Weights of a small GPT-style language model, trained from scratch on English Wikipedia.
Size: 12 heads of 32, vocabulary 3382.
Architecture: LayerNorm before each block, biases, untied embeddings, attention and MLP in parallel.
Training: a variant of Muon for these matrices, 133M tokens, 8106 steps.
Each number is 50 + 15 x the weight over its row's rms, rounded and kept within 0 to 99. Layers, rows and columns count from 0. The size before them is the row's rms in percent of the matrix's.

# layer 6 attention query, 384x192, rms 0.106, rows 310-377, columns 0-47
103:38 39 85 34 32 54 64 44 47 42 24 66 55 48 48 52 45 54 37 56 45 65 48 43 43 64 55 61 44 47 53 33 38 53 64 55 33 56 63 49 37 42 59 60 55 38 52 32
086:43 08 67 24 60 49 49 61 37 33 42 54 46 42 54 63 55 23 35 55 54 48 59 51 93 48 66 32 54 57 68 52 56 43 55 65 17 18 60 39 70 30 42 59 78 70 34 47
085:46 26 44 39 52 69 21 48 41 41 80 54 60 47 74 83 57 77 48 34 53 29 42 54 44 48 46 26 69 61 59 50 58 55 69 73 14 48 70 43 54 64 35 37 40 30 73 39
099:68 20 28 68 49 37 55 53 38 68 43 69 54 37 69 51 53 26 31 68 59 78 21 58 48 57 46 47 39 55 32 53 57 33 59 76 45 30 49 56 51 32 36 33 50 41 30 46
100:39 56 77 35 39 26 66 23 41 65 65 63 61 76 21 53 63 58 41 47 32 48 49 27 42 62 31 59 42 20 77 77 71 71 53 28 39 59 52 53 64 35 48 80 85 53 57 40
085:51 74 45 55 54 46 47 57 28 58 62 41 43 23 39 46 58 19 59 48 43 84 45 35 70 54 44 65 62 15 66 76 50 33 55 38 64 50 29 68 45 72 54 54 43 56 26 45
082:54 69 46 54 47 31 59 43 40 57 37 64 27 60 35 61 47 33 50 69 43 88 43 34 47 49 44 45 59 50 38 48 33 65 41 46 70 22 56 63 50 44 43 59 40 46 30 45
079:60 64 52 53 62 46 47 70 45 46 49 26 47 58 49 79 38 42 64 52 60 58 58 42 56 53 59 74 52 76 50 52 60 63 74 29 54 45 54 49 42 39 42 65 47 82 37 27
092:47 20 51 58 34 45 30 53 63 50 48 59 70 85 61 31 60 42 51 51 66 28 47 66 43 64 29 69 59 61 68 49 45 78 35 36 51 42 89 53 40 73 88 35 45 35 71 55
089:62 36 48 53 52 35 73 53 40 49 33 53 48 46 75 40 43 38 56 63 42 53 55 40 47 37 40 75 38 38 60 52 59 24 64 55 38 49 47 48 42 52 29 34 53 56 46 26
050:36 55 60 39 57 40 30 44 42 57 70 74 67 50 52 58 65 31 67 40 69 60 23 66 52 56 44 44 76 50 81 67 39 65 49 51 43 48 33 44 56 47 44 49 78 65 80 53
071:42 43 48 51 46 70 37 56 55 52 47 52 39 44 25 81 38 44 36 28 23 63 64 20 37 28 49 68 51 77 58 39 33 31 27 51 52 75 57 65 45 59 47 61 32 72 52 39
086:73 69 49 55 30 31 51 27 62 57 74 46 79 52 30 54 25 51 45 44 53 73 25 27 20 54 34 42 49 75 39 73 49 59 79 35 60 63 48 39 52 76 70 52 43 59 37 47
100:38 62 55 40 30 38 72 29 42 53 48 25 50 37 41 30 64 49 63 72 78 66 49 30 65 64 50 43 62 32 67 52 43 67 40 50 08 58 51 28 66 70 38 76 82 44 65 44
058:56 59 63 48 38 44 48 33 49 43 68 57 77 29 65 46 64 66 50 24 40 74 78 52 60 31 46 45 62 53 43 72 37 74 38 49 66 49 56 42 45 40 90 38 43 46 65 68
060:57 40 51 37 56 70 85 64 69 40 71 37 46 56 70 31 41 55 61 83 56 27 29 59 54 57 57 21 43 37 56 45 97 56 46 38 55 46 64 26 76 19 53 51 60 33 42 41
078:45 51 44 20 74 35 61 56 43 55 62 64 38 54 51 57 44 58 56 48 47 65 67 52 32 47 64 43 65 40 20 40 24 45 27 67 50 44 49 56 71 66 77 44 18 75 52 47
076:44 42 55 46 38 49 35 37 99 59 86 37 62 42 39 50 52 15 40 23 57 52 56 18 56 48 40 44 53 43 28 70 59 33 63 39 62 47 55 36 73 31 59 50 45 35 77 62
096:40 37 58 50 34 30 28 44 46 77 61 59 57 51 41 41 67 31 51 69 42 60 72 48 37 69 45 94 46 18 58 38 64 48 63 29 67 67 25 55 33 54 67 62 90 72 37 71
080:50 56 44 28 36 58 60 45 32 35 36 39 90 51 49 60 74 31 28 56 52 63 47 70 56 61 45 33 52 51 48 31 51 40 19 36 28 47 70 29 38 65 31 54 20 53 40 41
093:55 66 81 64 62 46 42 33 41 52 38 37 35 34 75 48 49 59 54 59 24 32 78 47 48 42 50 47 47 73 38 52 55 54 71 53 57 62 44 47 50 26 41 33 98 76 34 34
090:34 36 38 21 70 60 53 45 60 31 44 55 57 44 46 25 78 44 61 59 46 54 41 42 56 82 44 46 51 21 57 24 54 52 58 30 36 10 39 31 73 64 59 61 41 27 74 59
081:59 31 51 26 81 67 66 42 48 76 62 36 38 59 47 21 18 49 42 82 55 41 39 76 52 51 39 69 56 52 40 56 48 38 54 38 52 52 50 35 68 28 60 48 20 45 04 44
093:51 41 64 87 59 37 50 52 42 49 56 39 45 16 46 30 43 86 49 40 45 35 29 55 39 44 39 40 54 74 59 37 36 23 56 50 45 63 41 55 57 44 43 44 83 54 29 75
083:63 52 29 37 53 49 38 58 65 48 66 47 39 57 53 64 45 22 78 55 33 39 53 51 55 53 31 53 52 27 31 29 60 46 66 34 52 16 40 57 53 51 64 59 58 50 62 48
084:90 47 21 52 58 77 56 47 86 29 52 60 47 52 39 52 44 54 35 47 65 58 31 58 79 59 47 30 48 42 66 39 69 60 22 54 78 20 44 21 70 41 33 59 70 36 55 35
094:30 55 62 70 52 68 53 44 54 67 27 64 14 29 25 36 67 66 45 30 58 54 78 67 56 43 53 23 47 33 49 49 52 52 22 41 60 79 40 59 63 58 53 46 82 63 45 57
081:39 39 69 54 34 43 50 54 39 50 23 56 33 54 48 44 40 45 52 68 45 73 41 62 59 83 59 44 22 35 48 59 86 29 56 67 88 53 48 41 45 60 28 47 42 52 62 32
083:45 66 67 53 38 53 43 25 67 10 42 62 00 19 69 39 63 39 78 14 52 51 85 38 68 57 27 47 74 74 16 57 39 37 44 53 61 66 57 52 37 55 30 29 66 57 68 40
106:44 63 48 51 47 53 64 86 30 78 61 62 37 49 56 29 18 68 51 68 48 61 18 53 59 80 42 69 60 41 77 27 41 39 51 47 55 37 28 44 52 74 49 62 40 31 60 48
087:47 46 30 00 42 71 64 30 48 54 40 53 67 50 76 58 47 42 28 32 42 54 45 36 50 89 49 92 62 62 35 58 72 32 56 49 37 19 55 49 52 34 38 58 37 57 34 55
081:39 64 34 39 29 77 37 57 41 56 43 42 44 50 69 46 78 45 44 66 44 75 86 41 33 64 22 51 48 36 14 45 77 79 64 29 57 68 64 51 45 55 39 70 75 74 24 69
076:63 45 34 29 55 38 85 37 48 61 62 55 78 70 24 34 81 53 47 64 40 75 57 43 39 54 66 76 21 55 77 50 22 53 26 38 28 16 62 23 47 47 64 78 31 36 61 69
085:78 58 52 59 54 51 45 22 59 33 74 64 54 44 48 61 64 64 52 43 67 62 29 46 39 40 21 57 35 75 41 64 17 31 35 66 42 32 54 44 47 56 68 60 47 64 35 57
087:47 57 65 78 56 36 25 33 35 52 48 74 62 35 46 34 34 46 55 66 34 29 22 60 49 47 63 63 22 68 35 68 53 48 38 59 64 61 32 48 42 39 71 62 56 61 40 72
104:45 31 53 48 39 33 31 59 46 38 66 42 54 52 64 78 66 21 56 51 69 76 74 42 81 51 49 63 51 18 35 61 40 57 44 54 38 53 54 42 48 47 53 49 57 50 64 57
097:53 58 52 55 52 50 66 45 41 56 60 45 52 68 19 49 27 67 51 52 48 21 29 58 40 27 72 47 21 76 68 39 64 43 69 45 55 45 42 60 48 77 35 61 30 60 50 35
078:71 80 63 72 84 51 29 35 45 73 47 33 22 45 55 56 31 66 27 65 55 61 33 64 53 42 46 46 49 76 55 58 28 43 40 80 66 75 54 24 49 38 47 47 68 53 11 60
083:65 53 03 62 32 47 43 30 49 62 74 15 58 41 61 72 48 63 28 55 50 48 63 59 80 43 40 54 41 56 56 60 66 64 18 36 62 17 30 52 41 60 49 46 42 66 68 48
096:48 59 63 57 46 25 47 67 43 60 51 65 43 50 39 47 63 99 73 44 35 39 33 51 33 61 53 63 43 86 51 40 45 39 34 38 41 57 25 66 36 68 43 34 57 58 56 28
086:53 33 75 38 65 39 50 58 69 47 43 20 28 64 38 41 37 42 55 70 57 57 32 47 60 64 81 44 57 58 52 30 38 47 73 41 29 64 41 34 77 73 35 53 61 48 63 30
091:51 52 44 28 44 48 44 73 37 43 51 30 55 62 60 51 57 14 59 41 46 61 68 56 59 86 46 81 73 50 58 21 47 52 75 34 05 37 50 26 64 54 46 66 45 43 70 69
067:75 72 90 42 62 56 55 55 67 56 31 36 56 19 57 80 47 49 47 57 28 55 59 51 60 42 26 45 62 47 54 39 77 68 58 29 72 45 73 43 51 46 47 77 20 27 67 52
084:61 59 44 77 25 68 70 31 49 43 50 42 49 78 56 29 46 49 62 31 47 31 57 25 71 30 50 52 69 56 74 24 46 67 17 40 39 50 50 47 29 40 38 52 00 70 41 29
132:48 59 54 21 59 46 57 62 57 43 34 59 33 79 33 49 82 30 48 62 27 80 75 42 63 66 75 75 47 60 41 45 59 60 71 53 47 70 25 28 47 35 43 46 64 45 17 39
105:32 13 65 76 69 68 46 29 64 60 69 52 32 49 42 38 41 53 60 31 38 49 27 75 49 38 66 50 38 30 53 27 66 34 60 61 24 57 51 34 66 51 53 68 71 56 56 24
085:54 55 29 75 40 85 38 16 71 69 56 53 71 43 14 57 54 47 68 03 30 43 48 22 40 53 45 32 48 53 56 41 62 69 63 40 59 56 53 51 65 40 41 54 56 45 51 37
120:27 43 44 32 73 18 31 72 43 26 49 35 27 58 58 48 74 08 50 70 44 49 57 54 24 53 77 43 51 51 24 53 53 22 70 54 20 60 37 54 56 46 53 70 63 48 49 64
094:30 55 23 35 49 27 50 52 23 25 38 38 56 34 65 59 48 39 47 69 68 69 29 62 19 42 50 37 42 24 25 53 58 35 50 62 41 44 47 60 72 35 78 78 56 37 56 93
110:44 53 60 68 58 43 46 37 59 60 61 64 54 38 41 58 21 08 59 33 71 54 64 53 63 32 29 50 52 48 66 50 47 44 38 27 61 47 52 61 71 70 56 31 59 41 48 57
101:91 56 56 82 25 51 47 74 40 47 42 56 39 53 63 64 65 70 57 45 61 39 55 47 41 36 29 62 50 25 47 65 76 33 78 45 45 58 36 35 44 29 63 24 70 47 39 28
109:46 78 66 60 42 72 55 27 31 52 38 58 59 38 51 34 70 59 48 60 50 76 62 49 41 72 42 59 48 84 32 62 44 77 52 54 69 64 53 57 74 59 49 53 36 75 43 27
099:49 49 47 62 44 62 51 57 27 48 33 53 29 17 49 79 46 31 63 62 54 21 39 22 42 50 54 38 39 41 63 27 42 26 52 65 19 69 47 75 71 42 61 54 25 72 30 43
099:58 41 49 75 47 50 67 53 61 42 51 63 62 71 47 52 32 48 59 52 61 53 72 61 76 50 38 48 37 81 30 43 49 69 30 54 73 49 82 53 38 41 49 71 34 41 21 39
104:49 25 54 44 65 23 34 21 45 60 70 51 55 51 44 86 35 54 50 45 42 74 42 52 70 39 49 46 71 62 30 40 36 61 51 61 53 56 32 49 57 41 81 69 79 36 61 52
098:71 66 54 57 51 48 53 51 46 46 66 55 68 22 42 48 63 70 59 34 50 79 49 56 66 23 24 77 77 36 51 22 38 53 76 63 62 27 73 38 32 62 52 56 71 49 45 60
100:57 47 71 61 56 34 37 48 38 71 49 50 90 45 57 89 56 47 50 44 70 37 32 51 72 59 78 47 40 36 34 52 27 48 66 73 63 37 24 40 49 25 64 63 53 10 53 60
103:67 30 55 35 50 49 51 38 52 30 61 76 35 49 53 26 41 48 53 68 38 24 67 46 34 20 47 54 40 37 43 44 46 66 38 44 32 36 52 42 46 40 53 67 60 60 41 41
109:36 60 46 39 69 33 48 19 41 73 76 53 43 46 44 61 40 47 25 42 56 55 52 43 48 33 38 56 57 64 79 67 54 62 26 71 56 68 65 53 32 68 43 44 52 38 52 65
106:65 37 46 49 35 73 47 56 63 22 53 63 59 36 35 61 50 17 63 43 31 59 66 45 60 72 62 35 67 49 30 69 52 72 58 49 51 58 52 50 53 25 49 41 62 38 58 68
112:47 40 66 66 32 38 50 42 44 35 38 32 27 31 65 50 63 54 42 32 54 77 34 64 61 43 55 46 59 21 66 50 25 34 59 45 26 57 48 51 48 49 54 32 65 52 57 50
113:52 34 68 27 60 38 49 78 55 59 80 51 16 69 31 47 36 69 51 84 50 32 70 65 60 30 52 54 50 41 42 57 34 57 61 75 28 54 45 51 54 36 29 55 72 49 40 60
110:50 26 46 35 43 69 29 28 51 71 53 56 48 43 68 26 32 39 48 25 88 32 32 48 66 42 68 45 66 31 63 50 66 39 53 48 59 56 68 53 57 39 45 64 77 76 51 58
101:50 45 38 61 52 84 83 84 56 38 61 55 22 62 67 26 67 49 71 71 51 38 52 63 51 36 60 47 73 61 53 62 56 45 60 44 48 72 60 61 56 24 59 31 36 65 48 32
106:51 67 49 36 46 67 51 81 21 43 27 38 44 50 52 99 43 63 64 52 56 56 52 47 59 56 56 58 43 47 03 49 61 39 42 48 60 41 48 60 35 62 41 69 45 34 41 67
109:25 42 62 49 79 80 70 50 40 53 59 15 66 31 59 29 57 70 77 68 42 50 46 49 48 39 43 40 50 42 53 37 26 63 51 47 28 53 45 51 50 12 43 64 31 59 90 61
104:42 42 55 53 48 52 46 56 64 36 60 48 75 42 28 76 46 42 63 63 58 48 62 67 43 72 49 32 47 16 52 57 52 57 38 59 41 59 30 52 15 68 69 50 69 52 85 49
102:43 59 44 54 59 54 49 37 58 38 70 28 58 44 61 17 48 57 51 29 28 74 66 46 80 36 57 35 48 74 88 41 49 47 29 57 43 54 56 41 46 45 57 28 50 61 53 61